Weights of a small transformer language model.
Size: 14 layers, width 128, 8.79M parameters.
Architecture: rotary positions, local attention windows, exclusive self-attention.
Training: a variant of Muon for these matrices, 5237 steps.
Each number is 200 + 20 x the weight over the matrix's rms, rounded and kept within 0 to 999. Layers, rows and columns count from 0.

# up: layer 8 MLP up, 512x128, rms 0.285, rows 3-19, columns 0-63
# down: layer 8 MLP down (transposed), 512x128, rms 0.128, rows 3-18, columns 0-63
# gate: layer 8 MLP gate, 512x128, rms 0.268, rows 4-19, columns 0-63
up3,236,205,219,198,211,185,187,230,208,211,202,204,198,212,184,223,222,188,216,180,195,181,202,236,188,208,206,221,196,238,211,210,205,203,211,216,181,191,218,209,178,208,171,185,224,235,197,167,192,187,214,235,243,209,219,210,224,207,209,213,206,199,196,190
down3,187,199,209,209,210,202,185,224,218,227,203,195,172,226,188,222,216,205,179,184,226,163,217,208,195,203,208,216,203,229,227,195,208,222,206,197,234,184,176,210,222,205,201,218,191,229,192,198,201,188,212,212,222,206,221,220,201,192,174,194,185,210,205,251
gate4,186,206,187,216,185,148,246,204,186,171,205,200,196,185,205,205,216,188,216,207,217,229,192,221,213,185,230,174,176,234,158,220,194,169,181,198,219,236,198,205,195,186,186,170,212,161,225,219,179,191,155,179,189,195,200,192,195,183,184,195,210,180,203,217
up4,207,228,206,214,209,183,215,196,158,206,203,181,192,201,226,213,184,168,214,207,212,195,176,185,213,187,177,210,177,219,183,199,210,212,177,201,218,197,196,188,178,156,210,216,190,197,182,187,191,212,216,253,192,199,227,199,203,180,181,228,194,202,207,174
down4,184,195,218,220,207,206,227,169,190,242,202,222,165,212,218,196,204,187,229,194,216,225,179,190,214,191,229,172,167,230,212,216,212,211,190,193,196,195,187,188,213,187,214,192,203,162,163,176,204,179,166,203,223,183,240,205,199,162,192,179,208,218,178,221
gate5,220,220,227,196,179,184,155,181,168,209,239,209,179,196,213,198,230,187,202,218,180,213,207,197,194,190,194,167,192,207,169,184,219,197,192,176,195,240,184,209,177,179,177,199,183,212,228,201,217,209,203,186,183,184,197,201,209,204,218,239,186,167,168,201
up5,202,224,205,196,216,219,169,250,199,215,167,210,189,173,181,212,170,208,183,199,212,197,180,199,179,181,189,214,206,179,176,198,169,210,168,177,191,169,205,169,223,212,191,197,209,167,213,189,200,229,207,185,175,215,192,224,221,202,222,178,221,207,222,190
down5,221,196,162,204,213,204,213,214,204,180,172,203,206,173,174,197,196,227,193,187,200,175,201,222,201,154,191,211,198,155,179,205,190,185,186,204,207,167,191,188,241,189,195,188,214,206,190,202,221,175,201,204,197,184,202,215,191,172,227,202,205,207,233,176
gate6,188,185,197,192,166,184,225,194,176,204,200,228,237,186,193,227,171,182,203,199,209,220,178,205,218,230,201,214,186,224,221,202,177,215,218,177,202,193,227,188,203,205,215,236,208,196,196,205,221,193,195,177,205,166,203,177,215,198,235,209,191,217,168,216
up6,218,189,227,231,180,206,214,213,189,189,167,222,187,176,187,171,189,208,221,202,206,224,190,225,220,209,232,193,189,210,222,197,200,219,210,181,210,232,244,189,195,198,209,188,213,180,170,193,225,206,205,197,173,178,212,200,188,179,231,200,179,186,188,175
down6,211,175,188,200,237,224,165,178,192,181,206,148,193,237,209,180,214,208,206,232,209,189,193,232,190,165,188,197,199,182,185,201,203,199,193,196,190,176,152,241,185,194,206,194,197,227,241,207,186,240,223,237,219,214,191,212,175,214,160,212,213,197,221,185
gate7,195,207,206,205,192,199,203,223,206,194,237,192,192,188,194,182,188,199,198,202,163,206,181,175,211,183,200,185,152,224,214,206,208,163,178,182,200,192,201,212,238,198,205,182,198,202,215,172,205,224,169,192,202,215,205,217,227,220,175,204,153,171,196,240
up7,222,182,196,251,206,236,251,210,207,182,212,193,176,197,226,232,195,190,173,227,204,190,186,198,242,187,194,187,195,217,194,201,190,193,142,210,204,171,171,198,193,192,190,225,195,243,192,238,188,182,203,176,208,202,179,197,181,210,220,195,239,214,226,213
down7,194,204,181,226,200,223,206,171,157,175,197,156,200,207,202,175,184,210,170,206,218,215,184,201,218,219,189,201,189,204,196,218,212,214,209,206,199,195,177,192,178,193,182,195,183,226,139,231,188,191,246,188,218,189,194,216,170,164,200,209,240,204,202,167
gate8,231,208,216,197,217,211,183,181,191,192,227,196,204,190,210,168,195,217,231,182,236,208,178,194,203,188,180,166,170,181,175,236,178,222,193,156,193,157,196,192,233,201,206,184,229,182,196,227,203,177,165,247,199,184,243,237,183,226,205,194,192,171,170,230
up8,208,220,170,212,184,193,233,245,213,195,178,184,186,202,209,245,197,175,198,223,228,242,209,225,189,193,210,212,241,200,226,206,225,174,171,160,157,191,194,212,153,224,202,208,168,228,209,172,199,194,200,185,205,208,187,176,212,171,199,185,191,223,203,177
down8,189,210,176,197,188,179,164,221,198,172,177,206,190,202,201,227,178,164,201,206,195,209,190,217,188,225,214,237,221,198,199,195,179,204,220,204,137,218,214,205,151,193,193,215,205,199,234,195,226,222,235,187,213,187,185,220,194,175,185,199,174,199,190,205
gate9,233,204,228,198,227,214,181,169,193,201,204,184,232,207,202,201,189,209,210,150,186,151,184,201,183,199,193,211,179,208,233,226,210,163,191,212,197,191,216,209,168,210,197,171,226,186,193,172,233,197,185,206,210,214,210,212,204,189,217,179,177,161,170,196
up9,225,177,202,220,220,185,143,184,201,182,220,205,214,182,192,199,176,191,196,185,195,208,175,218,228,179,202,180,198,210,226,219,186,177,185,205,222,185,197,203,195,221,188,173,185,233,206,211,171,180,197,193,148,196,203,184,221,194,220,215,190,146,202,194
down9,223,153,228,229,206,157,168,208,199,191,235,207,174,219,201,218,197,198,177,220,197,199,184,219,208,181,199,221,180,197,185,173,185,210,195,209,217,203,190,228,183,238,207,204,203,234,180,202,214,214,210,179,196,203,219,197,188,181,220,211,224,171,224,188
gate10,215,199,232,194,184,211,241,209,217,199,183,184,217,187,206,196,183,197,214,213,198,186,181,195,196,258,197,213,218,183,220,215,198,209,218,187,183,190,213,202,216,228,209,184,190,175,225,212,204,226,171,187,232,192,213,226,224,185,170,210,190,207,203,239
up10,213,177,210,199,197,191,209,205,180,206,212,215,164,215,200,213,181,201,198,179,198,192,212,220,204,160,201,176,178,204,225,203,192,187,241,193,177,209,191,222,205,179,188,224,193,208,206,202,204,202,199,223,176,199,188,218,200,200,191,168,192,224,174,219
down10,218,204,189,181,210,220,187,185,236,208,203,192,219,227,188,228,196,183,209,207,225,229,203,211,226,174,201,183,195,185,207,217,193,195,219,229,215,219,193,198,213,195,163,189,180,196,188,219,160,164,220,192,182,215,185,195,176,214,174,234,196,196,249,189
gate11,217,188,210,208,227,186,200,211,198,164,195,198,190,202,202,231,186,184,204,187,211,165,166,170,206,204,244,187,185,209,181,179,213,205,208,174,215,190,202,202,213,196,168,187,199,169,200,187,207,194,211,222,228,199,218,215,166,210,221,217,141,212,246,217
up11,227,211,188,197,199,210,229,206,218,208,219,197,169,224,225,217,219,214,172,199,209,169,173,212,243,212,249,183,227,214,199,168,200,203,230,166,189,141,179,183,182,237,196,192,197,187,174,233,209,206,193,218,200,214,181,181,175,237,189,209,184,199,231,201
down11,209,216,195,182,219,192,182,210,213,217,216,189,181,223,203,211,207,197,165,183,204,186,181,177,200,225,219,233,216,228,210,184,189,203,199,209,209,149,167,191,209,190,208,192,161,171,188,193,224,203,199,209,221,176,173,184,162,232,219,233,189,206,205,230
gate12,200,204,262,187,202,184,164,221,190,199,235,200,221,198,184,203,188,210,184,197,200,200,176,190,197,249,176,219,190,204,235,177,203,214,241,200,206,152,192,194,198,224,166,213,235,183,209,217,188,206,212,211,200,220,189,203,215,203,197,180,205,182,214,216
up12,228,228,198,213,215,179,201,203,202,185,177,177,194,187,201,202,208,173,197,187,188,213,211,226,222,195,181,211,192,187,223,215,241,168,168,225,168,206,193,213,217,205,214,192,190,224,165,216,239,201,186,177,172,198,216,215,225,206,195,206,209,231,184,227
down12,205,252,205,211,224,173,205,222,231,181,174,187,200,148,203,198,198,200,185,163,215,169,216,209,199,189,199,181,183,207,179,187,204,187,195,173,209,242,208,232,175,203,229,203,202,196,194,201,232,193,216,198,208,193,226,226,176,210,174,215,200,207,173,184
gate13,217,210,205,234,231,214,181,182,199,207,204,195,219,197,200,187,203,198,214,208,199,202,259,167,187,152,215,188,161,166,178,214,198,187,190,175,222,204,203,186,189,213,195,207,233,237,201,240,218,185,189,188,209,200,194,169,208,209,223,208,166,192,189,186
up13,217,212,185,199,216,201,207,155,147,176,185,165,210,185,194,178,209,203,175,205,215,222,187,215,231,183,192,177,247,207,207,187,216,204,212,193,198,175,171,184,211,199,199,218,186,230,208,197,195,198,213,211,209,198,208,237,208,234,176,212,177,222,212,203
down13,194,174,194,228,212,218,193,179,173,188,211,238,204,200,218,190,225,223,198,189,211,224,210,219,224,191,217,184,236,193,213,226,212,217,265,213,190,206,216,211,230,204,200,170,198,202,224,170,189,231,231,214,213,191,187,207,226,198,197,200,193,194,200,202
gate14,184,214,235,259,252,220,221,165,204,165,213,210,220,165,223,191,193,249,214,183,200,196,195,192,181,227,210,212,177,209,195,205,218,182,160,162,210,210,247,229,193,222,189,203,201,169,183,211,192,205,181,175,194,176,170,182,196,205,180,215,216,223,199,200
up14,184,221,198,204,197,204,209,190,230,196,217,207,191,176,207,184,177,192,217,163,214,209,213,203,229,184,188,124,170,203,203,196,214,179,230,216,196,188,214,189,180,234,217,208,194,212,197,213,213,181,185,227,173,207,160,223,184,219,196,188,208,186,184,167
down14,192,201,240,193,198,189,188,223,177,217,195,235,194,210,243,188,175,201,235,177,186,233,203,207,183,183,227,159,165,204,186,187,183,165,193,214,234,209,202,200,190,246,228,204,216,240,182,223,214,156,201,167,178,193,164,196,195,221,192,203,201,186,184,181
gate15,205,252,200,182,185,239,214,168,193,180,191,204,224,223,231,204,201,202,203,223,173,173,190,213,259,202,170,187,195,189,193,185,199,209,233,214,178,191,178,188,217,200,203,247,205,226,185,196,221,209,210,179,198,211,230,217,178,203,175,212,210,180,194,222
up15,198,183,190,229,234,184,209,199,200,171,201,180,193,196,178,221,235,196,187,195,192,183,205,214,168,178,190,180,187,217,198,189,179,216,177,218,191,205,220,166,176,220,199,206,204,219,193,174,200,193,181,193,239,170,180,185,186,234,224,208,194,208,197,211
down15,226,226,160,189,220,184,212,180,169,175,186,183,187,195,186,209,215,212,173,199,194,180,192,216,199,180,184,194,211,202,195,191,180,211,189,211,177,209,200,172,221,199,204,203,212,207,185,186,203,191,215,193,195,218,204,190,184,214,178,216,182,187,208,239
gate16,214,213,204,192,202,202,219,225,260,176,236,208,190,183,173,205,193,164,194,244,199,199,191,233,228,251,218,176,209,223,172,221,210,206,186,208,180,209,221,223,173,204,194,189,183,192,225,173,219,192,190,213,223,225,202,206,193,212,191,180,203,177,193,227
up16,191,166,186,183,197,182,214,228,206,194,207,230,188,180,180,209,230,192,163,201,183,220,177,196,233,170,212,203,212,198,201,162,164,223,192,159,197,215,160,193,206,228,198,211,181,195,206,231,189,193,197,175,207,185,180,207,231,223,188,194,195,195,219,211
down16,207,191,163,179,212,201,198,225,171,214,209,234,204,178,205,196,209,203,187,210,245,190,165,182,229,172,199,193,202,200,217,174,180,220,229,187,206,222,187,188,243,209,193,199,226,187,216,231,191,214,196,145,184,180,190,181,224,246,162,232,215,214,197,149
gate17,201,225,212,192,226,205,185,192,216,198,219,178,255,195,177,213,185,203,156,178,202,181,195,188,209,197,213,180,195,188,198,195,181,181,169,186,148,234,194,162,202,192,174,214,189,176,186,215,176,188,220,205,220,207,180,206,212,203,161,257,206,225,182,199
up17,207,221,235,197,228,183,194,190,195,187,178,184,185,229,203,197,205,222,230,201,176,217,216,177,167,190,170,235,190,171,209,183,201,215,219,185,238,225,247,189,186,215,231,223,201,184,199,202,201,180,229,205,212,211,220,144,236,175,213,176,220,197,193,202
down17,202,241,197,187,223,198,192,187,234,203,207,188,189,194,176,174,190,211,188,175,176,232,204,180,212,214,179,224,189,182,215,180,177,224,221,197,209,211,209,193,232,184,179,215,183,202,215,226,218,174,235,187,222,222,223,174,188,192,209,203,196,188,170,199
gate18,223,207,219,218,217,223,164,197,195,175,188,203,201,206,211,186,186,190,180,219,202,202,209,225,224,225,180,223,203,184,206,184,202,210,215,200,209,201,204,230,146,179,188,167,217,201,223,207,184,187,195,187,200,216,160,225,216,197,197,227,197,169,234,162
up18,226,203,195,193,204,183,220,255,206,201,206,189,217,186,169,197,214,225,231,187,204,220,222,171,167,191,193,189,194,219,171,192,213,152,172,209,175,197,196,178,194,228,218,204,185,190,216,186,206,224,188,201,186,200,232,217,179,204,195,188,169,251,199,195
down18,205,239,210,204,216,175,200,199,178,225,199,200,200,172,191,147,181,203,228,197,189,195,191,198,202,189,204,191,201,200,184,214,188,193,214,201,163,188,190,209,207,197,178,201,213,189,194,191,216,195,177,197,220,191,200,228,191,191,196,203,185,163,184,298
gate19,181,168,204,204,189,200,211,161,198,178,210,187,204,176,192,227,175,214,199,186,208,191,186,183,214,203,194,235,195,214,207,190,233,241,179,189,183,182,200,192,186,216,186,262,217,206,212,244,225,211,194,198,213,197,199,189,209,235,219,207,203,199,174,202
up19,200,235,207,226,189,186,208,217,183,231,203,203,195,233,216,188,204,192,207,213,186,206,221,224,195,165,209,163,215,188,194,196,201,182,186,201,201,161,202,176,210,170,205,168,209,201,213,201,186,189,227,217,189,189,206,204,194,222,159,185,252,198,194,216